Part of a small language model's weights.
Training: 152M tokens, 9247 steps.
Each number is 50 + 10 x the weight over its row's rms, rounded and kept within 0 to 99. Layers, rows and columns count from 0. The size before them is the row's rms in percent of the matrix's.

# v: layer 6 attention value, 32x160, rms 0.0874, rows 29-31, columns 0-79
# o: layer 6 attention output (transposed), 160x160, rms 0.0823, rows 29-31,61-63,93-95,125-127,157-159, columns 0-79
# gate: layer 6 MLP gate, 192x160, rms 0.097, rows 0-22, columns 0-79
# up: layer 6 MLP up, 192x160, rms 0.0945, rows 0-21, columns 0-79
# down: layer 6 MLP down (transposed), 192x160, rms 0.0903, rows 0-21, columns 0-79
v29 108:50 50 49 55 64 45 52 55 52 44 48 39 41 65 53 52 52 36 38 49 50 30 53 65 55 45 36 61 52 41 48 76 71 55 38 44 42 49 57 53 28 61 39 38 43 41 45 43 63 43 64 50 53 37 50 30 63 53 59 69 34 64 52 38 49 40 58 78 40 37 46 51 34 49 54 59 35 59 32 40
o29 106:83 49 43 63 50 40 61 42 53 48 66 32 44 34 50 56 57 54 61 28 65 48 50 58 47 42 54 55 49 56 54 78 55 41 45 51 44 33 42 38 36 54 53 62 37 52 45 56 65 56 78 35 39 46 53 50 51 32 42 36 56 36 43 51 55 61 30 53 60 55 29 55 61 53 62 47 63 42 54 60
o61 105:46 41 41 38 50 74 58 63 76 44 59 55 52 50 57 38 57 53 38 53 63 51 70 58 49 37 57 55 57 42 63 59 48 63 61 70 54 25 45 54 51 51 61 38 71 57 39 56 41 38 39 65 39 64 50 40 46 50 68 44 59 45 38 67 65 47 60 41 43 65 49 41 55 62 49 37 55 48 74 31
o93 100:36 42 46 53 37 68 62 54 73 52 41 44 50 46 40 40 48 46 52 49 40 57 50 57 71 33 48 57 42 51 39 29 34 50 43 39 53 60 38 46 56 56 63 57 45 31 42 53 51 78 38 40 38 55 71 56 59 68 57 51 48 58 54 46 29 52 37 44 63 52 28 40 49 32 43 71 53 50 44 55
o125 101:41 49 60 34 38 52 43 43 68 67 47 54 49 47 54 39 66 49 24 47 58 69 19 53 63 57 56 33 45 45 54 45 39 34 65 71 47 43 44 52 54 52 47 60 46 58 62 62 62 56 57 50 56 51 46 31 60 35 57 41 43 59 56 42 33 37 33 48 57 46 54 53 37 50 60 59 55 63 48 34
o157 110:47 58 51 43 55 71 55 47 30 55 39 42 62 58 50 57 24 33 55 65 50 36 52 24 66 65 49 43 46 44 35 35 50 51 37 67 42 31 50 45 61 44 48 53 56 43 57 54 53 46 30 54 37 50 50 43 61 51 45 58 44 53 56 39 51 58 49 50 55 40 57 27 39 63 49 52 57 40 26 64
v30 098:60 44 59 55 47 32 48 51 51 50 48 55 47 48 54 56 55 46 31 39 53 39 52 62 59 27 75 47 35 58 55 46 40 49 48 41 67 21 49 37 53 25 42 47 30 21 51 45 51 53 48 45 57 55 62 47 59 41 52 62 57 70 39 56 53 51 45 41 42 62 46 47 67 52 66 54 53 38 58 52
o30 095:41 64 37 67 67 43 68 39 69 70 45 48 53 51 48 64 70 43 52 55 59 34 40 41 50 55 48 43 58 55 48 59 47 51 59 50 39 42 52 36 58 47 39 52 30 49 42 40 41 47 44 40 62 45 48 54 51 56 58 52 32 47 56 61 41 55 35 43 40 20 41 48 46 42 60 43 43 47 55 52
o62 103:50 68 60 46 45 52 45 44 76 37 63 45 57 30 57 45 50 54 63 64 68 50 58 50 25 60 53 59 71 59 56 57 71 40 45 65 49 41 52 49 59 45 51 42 34 36 46 49 41 50 49 53 41 52 45 56 49 49 51 66 74 53 53 51 54 50 41 65 53 38 58 43 53 64 44 48 60 72 39 54
o94 101:37 44 60 32 54 53 44 61 28 55 56 57 56 55 57 55 48 54 44 51 46 57 50 33 53 55 66 39 40 49 49 42 42 50 36 48 54 48 63 53 53 54 62 61 49 62 51 48 48 40 35 41 50 54 65 41 60 54 56 58 54 60 45 70 54 40 67 56 43 43 68 52 39 46 44 57 38 53 40 45
o126 099:52 64 70 53 48 55 39 26 47 59 53 52 54 47 63 41 55 27 42 34 44 46 53 41 28 48 39 63 56 45 63 51 52 49 58 52 53 53 48 21 65 55 57 42 70 51 43 49 51 39 58 58 65 52 45 44 43 49 44 56 52 42 48 50 37 46 38 65 51 45 59 52 49 57 49 50 71 58 38 59
o158 098:49 49 47 48 59 53 66 57 63 41 39 56 55 36 49 45 48 61 42 49 39 45 43 44 64 49 39 71 46 56 55 56 38 59 33 44 45 63 47 67 39 49 58 53 51 62 57 57 43 36 54 49 50 46 39 62 41 54 39 27 40 54 34 49 43 61 71 33 67 57 34 47 59 51 64 52 53 46 58 41
v31 102:64 49 54 52 51 41 57 18 47 60 73 54 44 35 39 43 61 63 58 53 48 54 60 60 43 47 55 43 65 50 27 54 63 41 37 52 34 52 50 51 41 31 38 62 47 29 48 58 43 43 64 57 51 66 49 64 52 34 51 60 59 46 49 58 43 44 45 48 43 42 54 49 43 52 57 44 58 63 66 70
o31 100:66 45 44 46 56 60 45 38 47 52 51 58 54 24 42 71 48 52 57 47 56 46 61 39 29 34 24 57 46 66 64 26 53 48 55 36 56 72 42 53 57 55 54 42 56 50 59 57 46 44 39 47 36 39 60 39 34 59 42 58 45 45 54 61 53 46 50 48 56 40 43 67 52 43 67 38 64 64 57 36
o63 092:48 60 61 46 65 38 44 52 61 52 65 52 60 63 36 49 64 50 69 31 51 43 50 48 54 70 66 53 47 63 72 64 58 47 49 52 50 31 57 54 38 41 38 46 45 37 54 71 53 58 31 40 47 50 37 49 46 46 46 54 63 42 69 54 37 48 45 43 55 55 62 46 49 62 52 61 40 48 74 52
o95 099:23 48 50 41 46 52 53 46 34 62 60 55 61 44 62 55 23 36 48 55 55 50 52 33 51 52 64 51 48 49 65 51 40 65 25 53 32 36 47 38 35 43 36 50 52 50 44 35 66 65 47 48 43 51 49 57 56 47 40 40 47 66 47 40 54 45 37 40 65 45 70 40 60 42 49 54 49 54 30 58
o127 091:29 43 58 47 54 41 61 58 53 64 42 45 44 46 67 44 58 51 34 44 43 51 48 49 41 71 61 41 47 36 59 57 54 57 46 50 53 51 46 48 26 60 35 60 56 60 35 66 50 66 45 49 49 49 41 49 51 49 55 47 62 55 54 51 40 40 65 57 60 48 44 47 53 52 57 53 42 27 27 47
o159 117:53 56 32 58 60 75 34 57 49 37 52 57 49 41 48 56 33 48 41 59 52 60 51 64 29 48 34 69 76 52 52 33 54 59 54 56 57 46 40 62 48 65 71 41 48 48 49 49 37 51 63 40 43 46 38 50 52 63 39 53 52 48 48 54 53 57 50 42 17 49 34 46 59 61 61 50 48 56 37 41
gate0 091:65 49 45 34 36 65 42 64 41 37 48 60 39 41 44 43 51 49 49 60 68 39 49 57 49 26 50 55 44 47 49 52 49 38 34 49 60 42 56 39 60 50 72 44 74 58 37 34 40 49 49 28 66 56 52 40 52 43 57 42 66 60 49 67 61 50 44 66 48 44 62 47 64 58 49 46 47 57 62 59
up0 091:51 56 46 64 38 41 27 49 55 31 64 71 52 38 29 46 53 45 61 48 55 53 50 46 54 32 66 33 50 55 52 50 66 55 48 26 76 55 59 52 60 42 60 34 44 48 32 44 50 48 46 41 58 60 55 44 63 45 50 54 44 57 42 63 55 44 32 37 42 54 48 54 59 54 33 48 40 39 72 44
down0 094:54 47 64 56 58 39 52 46 62 47 31 48 55 45 45 63 41 57 62 38 49 60 42 45 44 43 63 36 48 64 56 47 53 54 61 35 57 41 62 44 55 26 52 36 40 44 54 52 46 46 53 35 46 41 46 55 65 58 46 58 48 61 36 52 46 40 51 53 36 44 62 39 49 62 40 43 61 53 46 48
gate1 103:58 34 66 61 62 60 50 56 52 56 55 42 46 31 45 61 32 53 60 39 42 36 60 71 36 54 46 66 63 70 50 51 48 53 48 48 41 71 49 43 73 64 63 48 51 37 42 35 47 47 59 69 52 59 39 60 53 35 51 62 40 56 58 43 48 50 35 70 52 40 46 57 56 40 40 50 42 51 66 60
up1 103:60 53 71 46 69 37 57 66 49 49 68 51 42 42 40 48 38 51 48 40 44 42 52 68 41 52 54 74 60 53 37 52 45 35 53 48 63 69 53 45 56 75 63 59 39 37 41 36 46 45 60 70 58 48 40 43 47 44 53 63 53 47 58 63 51 48 54 59 45 47 48 47 57 55 43 48 56 62 52 41
down1 098:34 56 36 61 49 43 61 36 66 52 62 46 66 45 44 46 46 57 34 60 44 55 48 33 45 60 50 32 61 64 46 36 63 49 50 32 49 47 56 53 51 67 59 48 60 51 50 52 39 51 39 44 42 57 51 45 76 53 60 25 46 56 69 43 34 64 29 56 63 46 55 51 60 47 50 46 52 49 51 46
gate2 095:53 51 33 46 38 48 50 48 43 54 46 63 56 49 41 26 43 63 51 52 61 49 65 58 42 64 55 30 50 46 37 45 54 36 67 75 48 32 61 47 69 46 52 53 68 64 59 55 68 39 51 45 46 68 43 52 48 50 39 54 66 49 44 49 56 39 46 32 38 55 61 43 46 53 57 48 44 39 69 58
up2 105:41 51 41 52 52 37 52 41 39 39 48 49 52 57 26 33 57 65 32 45 52 62 45 68 53 48 46 43 46 34 35 46 27 46 59 55 41 45 69 37 62 51 42 51 59 63 55 48 49 38 47 59 57 64 48 50 48 35 52 65 55 52 26 68 57 42 52 60 37 44 68 55 55 44 54 63 40 56 60 60
down2 102:52 55 46 52 44 44 42 47 99 38 58 37 44 49 50 49 42 61 44 52 50 45 38 60 43 48 43 62 55 53 53 40 52 45 54 44 47 54 37 50 66 52 63 55 45 40 59 62 46 71 41 47 33 57 52 49 43 44 50 45 48 51 56 48 47 60 52 54 30 42 08 62 49 66 50 49 41 49 40 47
gate3 112:37 48 46 49 32 54 53 60 51 67 54 59 44 45 68 60 58 57 46 60 55 28 48 62 61 46 58 54 33 54 41 43 49 49 53 50 46 77 49 43 29 55 56 44 61 51 42 45 52 52 65 39 49 36 37 58 53 35 43 56 55 56 52 52 41 53 69 44 42 55 50 56 46 54 47 51 46 39 54 36
up3 106:45 71 69 63 53 29 50 34 55 39 24 72 48 55 49 50 55 51 69 46 56 66 56 54 62 30 43 55 74 65 45 28 51 45 58 54 53 51 67 63 42 54 58 44 62 68 54 52 40 60 51 59 47 49 47 63 47 44 51 71 60 47 56 39 47 47 36 44 40 50 50 55 40 55 59 65 44 54 48 58
down3 110:40 49 47 53 65 41 50 41 47 45 40 44 45 56 53 54 42 46 66 51 58 59 59 41 54 40 29 57 46 47 59 51 67 50 61 44 46 36 57 32 54 42 45 52 43 38 52 56 27 31 42 42 53 44 66 43 49 69 57 49 52 39 30 30 62 56 40 51 36 49 44 42 46 73 59 71 64 54 37 53
gate4 102:40 56 45 52 51 66 61 52 53 47 48 39 41 57 46 50 68 57 50 59 36 42 44 42 63 60 38 48 49 48 56 47 59 41 49 43 61 53 47 44 44 35 39 59 46 35 52 55 23 46 60 54 30 43 54 52 62 59 60 47 81 43 44 63 46 41 58 46 40 62 57 60 57 41 54 46 65 65 39 31
up4 104:42 36 47 62 51 36 44 54 56 63 43 55 59 65 39 61 55 35 39 34 51 60 34 66 55 35 41 59 59 55 63 51 57 30 51 45 52 49 53 58 43 49 57 74 56 41 55 48 59 49 59 43 40 68 30 42 43 57 33 51 29 57 45 41 58 38 59 56 52 39 54 50 40 49 43 56 60 29 41 46
down4 102:46 47 43 45 44 54 57 50 41 47 40 44 38 46 71 54 54 49 51 49 53 54 58 43 54 37 53 41 54 51 45 47 41 63 42 32 34 65 45 46 69 66 41 39 62 59 48 26 62 34 49 40 55 45 60 52 44 50 60 55 66 56 57 42 21 57 56 55 49 45 57 61 54 47 41 44 54 48 60 47
gate5 124:52 43 52 37 50 52 36 48 40 33 57 52 43 47 51 58 34 43 67 53 48 39 52 51 33 57 42 54 56 49 74 40 72 29 34 50 27 48 46 54 50 63 51 49 58 54 70 49 37 57 51 40 45 49 61 44 30 39 44 44 66 39 64 51 35 59 36 61 45 30 52 59 53 38 41 42 48 60 48 55
up5 114:48 61 40 55 56 42 49 42 46 45 53 49 45 47 57 50 54 43 53 54 28 44 40 50 37 55 47 35 52 48 67 57 68 52 44 55 23 48 56 44 42 69 37 47 56 60 60 27 44 48 32 54 54 41 52 38 55 33 54 38 55 59 75 55 54 63 48 59 47 23 56 54 40 38 42 47 51 62 52 57
down5 104:60 48 56 50 45 61 39 57 99 50 56 44 56 49 45 42 46 40 53 68 42 55 55 46 60 56 57 56 45 34 46 51 38 60 48 49 62 55 50 48 55 48 60 43 45 37 32 52 49 53 59 50 55 60 46 61 53 55 48 59 54 42 46 54 56 62 54 55 51 54 09 49 55 62 59 37 32 54 65 46
gate6 099:24 53 58 32 51 61 55 49 46 53 61 41 39 55 46 53 63 52 49 39 52 32 52 28 57 50 51 48 52 53 45 37 43 46 41 49 47 51 48 50 54 38 52 32 48 59 58 36 38 54 43 59 36 56 65 69 47 48 55 38 56 34 51 34 48 33 55 54 62 67 37 64 50 64 42 43 32 58 46 47
up6 101:44 63 31 55 66 36 61 51 56 49 51 46 57 44 48 47 50 41 55 37 41 45 34 72 54 74 37 55 38 65 58 67 65 47 49 67 54 75 48 50 52 47 50 56 43 55 39 50 47 59 55 42 45 49 53 26 54 42 37 67 47 40 41 57 41 64 71 51 46 38 60 48 64 27 66 53 59 44 62 52
down6 102:56 52 50 44 49 64 61 56 17 52 40 57 55 55 43 57 71 65 31 28 38 38 45 49 41 30 53 49 66 38 35 74 41 53 37 36 48 50 41 43 51 47 57 48 62 62 31 60 67 48 50 43 46 50 39 67 49 65 56 55 43 46 67 55 48 44 62 42 55 60 38 61 53 49 58 43 52 44 58 43
gate7 101:49 39 45 57 39 44 24 47 49 45 60 64 45 63 35 57 42 35 45 59 52 37 50 46 63 46 54 62 48 55 54 33 58 55 42 55 46 70 55 61 50 50 52 51 25 51 42 72 65 48 76 58 32 57 55 58 68 75 60 61 44 53 47 43 50 55 52 60 71 55 50 67 55 53 29 42 48 55 43 47
up7 102:47 43 44 59 33 45 65 35 47 50 70 49 75 41 54 51 43 45 45 41 63 50 55 45 58 51 56 47 41 47 48 76 43 35 42 58 49 40 64 36 60 34 47 50 46 63 47 54 57 49 57 49 61 51 64 48 52 47 58 33 54 57 60 54 54 39 57 48 55 61 58 58 55 21 47 42 46 50 59 39
down7 101:64 55 53 47 44 60 44 51 44 56 55 40 50 57 26 55 43 35 55 62 37 55 56 32 62 47 65 42 65 44 37 52 47 45 23 52 37 47 39 43 37 43 39 64 34 48 38 58 74 43 45 52 33 40 44 61 40 39 55 61 46 49 49 68 47 52 55 45 65 53 54 34 78 51 35 61 56 57 48 55
gate8 100:51 29 54 47 41 58 38 36 42 40 46 54 37 36 53 43 39 41 54 47 36 64 61 58 58 42 41 50 65 49 55 41 56 49 66 68 45 44 50 41 37 51 53 51 72 57 52 52 49 57 47 44 40 69 58 50 51 43 29 45 39 44 47 29 39 67 42 57 62 41 44 49 47 51 63 57 44 66 40 43
up8 103:46 54 39 32 42 63 46 48 57 47 42 52 27 43 54 45 61 40 50 27 41 65 53 42 57 51 44 36 50 44 51 31 74 36 56 50 46 47 63 46 50 30 62 41 42 54 46 79 57 51 59 44 63 59 47 66 49 68 69 58 54 60 40 39 40 47 49 50 56 37 46 49 50 54 43 48 57 46 60 46
down8 102:46 65 46 44 52 54 74 64 84 45 64 57 46 52 48 46 65 55 68 51 69 52 56 53 62 48 50 43 49 59 50 67 37 55 41 40 53 41 59 51 27 60 53 58 50 54 41 49 43 36 43 38 56 50 51 49 44 68 55 45 65 36 53 52 50 48 60 53 47 50 55 52 57 54 49 57 53 37 71 46
gate9 098:42 52 37 47 47 51 57 68 40 43 39 63 50 38 49 55 67 42 41 41 46 48 57 58 45 43 63 57 58 50 31 38 50 43 29 39 37 52 58 51 59 42 43 55 51 52 38 62 54 45 38 49 67 21 52 57 62 71 46 65 56 64 56 56 38 55 55 36 48 48 47 60 55 64 54 42 51 70 56 43
up9 096:60 42 61 47 46 43 51 22 60 60 54 42 60 54 46 40 38 47 26 72 38 45 54 46 57 41 57 55 41 48 48 53 43 47 70 52 60 65 35 58 41 68 66 34 58 46 56 45 39 54 48 43 57 80 53 40 47 34 61 50 41 51 69 28 54 29 51 37 41 54 49 57 48 47 54 59 39 28 38 31
down9 093:37 52 39 37 41 69 56 50 38 33 35 51 40 42 58 46 41 53 44 39 50 35 46 45 50 63 46 58 66 37 34 52 35 35 45 43 60 47 63 63 42 59 55 55 33 66 30 51 40 54 53 73 52 55 39 46 52 64 47 44 55 24 53 56 47 50 62 45 30 53 45 46 43 66 38 53 53 61 45 49
gate10 101:46 41 67 40 57 56 48 49 44 47 46 70 39 55 67 43 61 59 53 51 53 52 46 64 51 53 59 59 56 63 45 27 53 47 46 52 37 58 42 66 57 53 43 43 25 60 51 38 34 46 44 47 59 52 50 41 35 49 43 55 54 45 37 51 44 42 53 60 48 34 49 58 52 67 43 51 46 66 38 51
up10 097:53 51 53 53 49 76 40 49 49 40 51 70 50 52 65 45 48 49 63 53 64 44 44 52 56 30 65 47 56 55 44 45 45 53 43 48 29 54 45 51 63 60 41 53 29 41 40 61 53 48 55 69 48 55 71 30 43 60 56 44 48 40 40 44 39 58 37 56 52 39 41 50 52 51 43 49 51 59 41 46
down10 101:45 53 58 50 60 66 50 62 88 36 64 59 54 66 46 47 41 48 58 50 65 59 51 61 63 27 54 44 56 43 62 49 41 48 49 54 42 41 44 33 52 54 39 44 58 51 57 33 45 35 54 61 68 59 52 36 59 56 59 50 54 48 47 60 47 51 47 45 42 37 19 58 42 55 58 53 62 56 63 50
gate11 091:58 57 37 32 32 59 52 60 34 45 66 51 54 53 59 48 54 50 62 59 54 50 51 65 46 46 62 57 51 50 30 62 56 47 56 32 43 34 41 46 59 54 68 51 46 50 23 48 48 52 57 50 37 35 55 70 52 41 44 51 49 61 65 40 50 46 45 38 62 43 52 41 44 33 51 41 44 45 62 53
up11 086:58 43 42 38 42 54 51 60 43 42 47 58 52 60 45 67 48 43 73 49 60 48 40 57 42 49 60 73 48 54 42 44 58 54 43 33 43 27 38 52 52 70 65 62 60 48 27 36 48 49 64 50 53 28 39 73 50 47 47 64 46 37 52 49 49 63 59 39 70 54 51 53 53 56 58 38 41 52 62 55
down11 086:66 43 65 44 59 48 68 44 86 48 40 50 55 58 45 48 33 52 77 42 58 55 51 37 38 41 42 36 47 66 61 38 54 56 50 40 44 40 41 53 56 42 41 55 45 57 51 56 52 29 57 58 54 43 52 49 53 58 71 49 56 42 44 47 47 61 45 51 55 41 58 46 45 50 42 53 50 61 52 50
gate12 102:51 58 58 32 39 57 51 36 57 36 56 41 57 39 46 52 40 45 49 58 66 35 42 34 51 57 52 49 57 69 41 29 64 31 48 67 55 53 47 46 49 51 49 48 52 56 67 37 39 49 55 50 61 39 57 64 41 42 36 52 60 46 56 30 57 54 56 50 51 58 37 49 53 37 44 59 66 38 43 59
up12 104:58 31 53 64 56 39 62 75 48 56 46 63 51 60 60 52 41 42 61 47 57 58 60 36 43 45 43 36 70 47 36 65 61 57 51 53 38 43 59 50 47 76 70 26 35 43 49 63 58 49 41 38 59 42 45 53 60 54 63 56 54 58 49 40 50 50 52 32 52 49 52 46 52 53 59 30 53 63 56 46
down12 102:57 55 45 69 44 44 58 52 08 52 47 50 35 45 47 57 46 43 62 68 48 65 53 65 46 40 55 69 51 46 35 42 55 45 56 41 51 51 58 53 45 39 56 46 55 44 44 55 43 36 36 51 43 52 60 51 53 68 55 61 40 63 45 38 45 56 33 54 27 50 87 34 46 35 45 53 56 54 46 57
gate13 100:34 41 49 35 41 55 50 42 45 50 35 66 49 54 69 51 64 50 37 47 57 59 40 33 41 45 35 48 52 52 54 23 43 39 53 60 44 45 56 38 57 39 54 47 63 52 52 56 50 47 33 53 48 61 66 56 37 59 58 42 76 48 56 47 51 53 52 48 52 47 41 50 34 43 42 37 40 52 56 56
up13 101:52 47 48 59 42 47 56 65 48 64 55 43 44 52 59 42 48 45 56 57 47 50 64 52 44 40 28 59 57 53 63 23 54 42 44 55 46 57 42 46 38 59 51 45 40 42 46 56 37 36 32 28 54 66 59 51 59 37 50 46 57 51 67 56 39 32 40 55 46 27 55 47 33 46 52 57 36 36 44 51
down13 100:63 54 51 40 41 41 43 41 58 38 37 57 39 52 47 58 66 53 38 63 57 76 44 51 58 51 46 50 41 46 50 58 45 44 61 44 47 46 28 59 31 37 49 65 41 57 45 56 62 66 57 60 53 62 46 65 48 54 50 39 54 46 46 58 41 59 48 53 46 46 43 58 35 67 42 51 77 54 43 42
gate14 090:53 47 62 59 59 40 43 37 52 37 56 46 33 40 45 42 56 44 29 48 66 49 61 59 57 40 49 49 71 51 60 42 70 34 38 52 52 44 65 67 41 45 57 64 30 64 64 51 54 64 52 51 49 51 35 54 32 44 43 50 55 49 51 40 53 47 50 68 52 30 41 49 63 52 38 48 39 58 68 54
up14 094:59 57 40 71 46 21 50 64 44 47 48 65 35 36 53 58 46 45 42 43 59 36 66 58 55 53 52 54 65 49 55 31 56 67 59 61 62 38 58 50 57 59 43 33 50 63 46 67 59 47 61 42 57 48 53 48 46 55 58 47 48 57 44 44 72 42 55 68 50 30 44 50 43 65 42 50 54 58 69 56
down14 093:50 49 67 46 52 58 54 54 94 35 51 52 58 51 57 42 51 54 44 54 55 59 58 61 60 40 46 65 63 64 42 52 46 50 46 45 51 46 57 57 53 53 57 55 52 35 51 46 60 44 30 36 55 62 55 68 59 55 50 48 56 50 56 57 52 47 51 46 28 52 25 47 47 52 60 58 61 58 60 56
gate15 100:44 53 31 36 36 68 65 59 55 39 37 14 40 52 44 34 57 48 30 35 62 39 54 27 47 42 46 41 47 51 37 55 45 42 38 54 37 46 33 57 52 60 71 53 40 50 39 60 39 47 48 56 47 49 56 47 38 67 42 53 54 39 38 52 49 50 35 39 51 52 54 60 57 38 51 59 54 42 48 59
up15 099:59 67 82 68 54 34 65 66 58 57 42 43 47 49 42 56 57 31 53 58 51 50 61 60 67 67 45 54 64 45 47 46 57 50 50 44 54 46 53 58 57 55 60 33 42 62 59 43 62 63 33 59 30 59 48 55 61 62 67 47 58 71 43 46 58 58 66 57 56 57 45 42 59 61 54 46 49 37 56 48
down15 103:44 57 35 47 53 42 53 36 10 48 55 44 41 35 41 42 39 49 35 49 58 50 39 52 60 48 42 58 38 62 51 48 41 48 41 37 53 71 60 41 49 50 45 60 52 40 64 67 31 50 50 56 52 46 58 59 54 40 33 65 29 48 55 61 48 43 54 41 46 54 33 69 59 46 54 50 49 45 18 51
gate16 099:59 38 52 50 57 57 40 60 55 44 34 45 42 29 48 47 63 57 44 44 55 48 41 66 53 38 63 62 37 43 50 57 55 47 63 41 35 71 53 55 56 74 53 61 45 52 34 67 52 41 58 47 43 44 55 63 34 43 45 47 41 66 54 34 72 59 69 54 49 57 37 54 59 60 58 36 49 36 50 42
up16 099:50 58 46 43 50 53 56 59 33 49 47 54 52 68 60 41 49 58 32 66 50 35 64 55 50 50 40 40 46 39 55 49 33 47 49 35 61 49 39 44 48 20 57 43 50 53 49 36 54 48 64 51 43 56 61 40 60 47 56 44 49 40 54 47 45 53 55 61 68 36 58 56 45 38 48 57 40 58 53 41
down16 101:44 61 39 53 44 51 46 66 43 47 49 63 52 42 59 57 59 40 46 43 48 46 34 48 58 48 45 47 45 53 33 53 62 34 67 34 49 72 57 43 63 67 56 59 48 41 33 59 42 46 66 56 34 44 33 53 36 44 55 45 49 52 53 50 70 45 58 46 69 55 59 40 61 51 49 40 55 51 56 41
gate17 097:53 66 47 46 42 49 54 63 41 48 60 57 51 45 60 50 67 56 52 61 35 44 38 59 45 52 65 44 41 48 57 40 55 49 45 34 36 47 52 41 35 39 29 46 35 62 60 48 57 50 48 46 47 79 63 29 57 52 58 36 49 54 42 44 49 41 47 54 64 42 51 43 42 45 37 41 45 50 53 58
up17 100:49 40 53 49 31 53 49 40 57 50 39 57 39 55 41 38 45 67 35 56 61 58 37 55 49 38 63 58 56 50 39 58 51 53 57 69 66 67 64 52 65 51 67 26 53 42 51 45 45 54 46 64 48 42 25 76 57 32 52 54 52 49 47 43 47 49 53 46 27 40 50 46 60 50 35 55 52 53 49 53
down17 096:55 61 44 64 40 56 61 50 16 58 47 65 57 59 65 58 43 45 49 58 18 40 41 49 48 43 46 50 60 42 62 70 46 45 60 66 41 55 52 38 49 59 45 48 50 38 61 36 54 46 54 50 46 46 37 51 54 49 39 56 38 41 48 46 54 38 42 69 52 44 33 65 55 44 48 49 47 56 35 47
gate18 107:64 62 63 66 51 41 44 43 44 61 40 55 43 31 37 65 63 52 58 67 55 38 57 55 46 47 42 42 48 39 50 60 42 56 52 62 54 47 52 39 51 58 47 67 56 47 69 51 48 54 55 45 50 61 58 46 73 42 59 49 52 58 44 49 48 60 37 37 48 63 52 34 77 54 47 59 54 55 39 28
up18 101:48 33 41 36 42 59 46 43 46 54 49 58 46 66 52 55 60 51 39 59 54 47 59 57 40 50 48 38 74 43 59 50 37 65 60 36 49 23 62 45 35 57 53 73 67 46 68 63 59 60 38 43 61 43 64 47 69 59 24 54 36 53 37 39 44 45 54 24 43 49 58 60 72 50 53 59 59 51 50 22
down18 102:44 50 41 56 48 46 75 39 89 45 48 56 69 37 55 43 64 61 48 40 43 40 44 46 53 43 59 63 53 64 59 57 53 41 54 58 36 58 62 57 48 44 59 56 70 47 51 43 56 51 58 41 21 50 45 50 50 51 47 40 55 46 55 58 49 47 57 54 40 50 46 52 42 48 54 48 49 29 66 52
gate19 101:45 34 48 53 49 49 50 74 47 68 52 55 46 51 40 49 55 44 49 56 54 50 50 48 62 64 54 56 51 55 29 62 53 52 49 45 43 47 45 53 42 43 43 45 61 60 40 35 34 50 52 25 54 51 26 62 33 43 57 58 59 55 52 48 56 53 53 28 34 43 48 48 47 47 50 34 31 54 47 46
up19 102:48 51 49 42 55 60 54 34 52 61 57 55 33 66 60 40 36 50 37 45 68 32 38 54 50 52 56 41 52 41 46 42 58 57 63 49 66 47 58 51 50 47 40 45 23 63 69 39 54 48 50 50 52 56 58 55 38 49 70 59 48 63 57 52 54 47 70 54 61 57 65 55 52 55 52 55 50 42 52 62
down19 103:40 56 48 52 42 69 61 39 39 46 44 53 54 46 62 38 49 54 66 36 50 53 29 41 60 70 56 54 48 55 47 65 69 58 48 47 54 54 60 48 46 55 47 46 48 45 49 33 48 37 43 59 64 45 57 58 45 32 44 52 49 50 62 60 46 39 39 55 47 48 54 31 41 53 45 62 53 45 43 55
gate20 096:59 64 75 60 49 51 47 43 43 51 55 64 48 45 54 47 40 49 39 49 37 29 61 64 46 40 43 60 61 52 57 52 49 66 51 68 29 32 51 33 49 62 54 53 49 41 49 57 42 54 61 39 58 47 54 42 38 60 46 61 51 64 45 64 56 49 70 56 36 39 51 35 60 63 44 49 62 48 46 55
up20 102:55 57 48 41 55 54 58 54 41 46 19 31 59 38 49 41 49 50 48 55 46 47 51 41 68 54 34 41 40 43 39 35 52 25 38 49 46 69 26 53 48 38 43 34 53 58 46 47 45 37 52 59 50 52 41 50 43 47 49 60 46 54 49 46 60 51 46 39 58 64 49 49 63 26 53 66 45 55 40 47
down20 102:57 63 67 69 55 47 47 40 51 56 35 27 55 61 57 53 31 52 47 51 47 38 66 41 69 61 29 50 36 46 32 53 62 49 54 53 51 44 58 52 62 46 52 48 55 65 57 46 43 65 46 50 66 46 53 47 36 48 37 75 62 51 53 55 68 52 35 33 65 55 37 51 49 53 45 59 42 56 44 49
gate21 106:33 51 48 49 36 46 49 46 54 50 50 49 36 42 60 58 64 62 47 52 51 53 48 64 64 46 43 65 52 36 58 40 42 47 58 62 51 51 38 30 42 61 50 39 60 65 48 43 46 69 66 50 44 56 61 62 48 45 39 55 62 64 55 61 66 41 50 51 66 64 44 56 60 56 38 43 40 54 35 42
up21 118:33 43 46 46 35 44 45 41 58 51 65 52 40 47 56 54 57 52 53 48 50 56 44 61 71 49 48 68 47 39 59 42 36 45 59 59 59 46 45 33 50 59 60 35 68 65 46 41 39 68 65 40 45 53 47 60 43 36 40 49 67 56 56 60 61 41 55 49 62 54 42 56 59 51 35 46 37 48 42 41
down21 108:57 49 51 54 57 54 61 53 99 47 53 41 58 61 41 40 48 35 51 56 56 46 50 44 37 43 56 36 60 61 41 51 57 61 50 38 43 37 57 69 53 39 50 54 38 38 57 61 64 39 36 51 64 41 50 41 61 53 56 36 40 37 51 45 39 59 46 45 34 44 42 40 45 36 68 64 61 45 59 52
gate22 096:52 76 47 38 36 29 56 58 51 39 47 64 63 50 47 48 73 58 39 30 42 56 45 46 31 53 47 56 55 44 63 39 73 43 49 47 42 62 45 51 42 44 53 59 30 54 47 57 61 66 32 54 56 51 41 54 55 31 57 55 56 43 43 52 44 22 58 73 39 41 44 46 44 46 55 70 47 49 37 47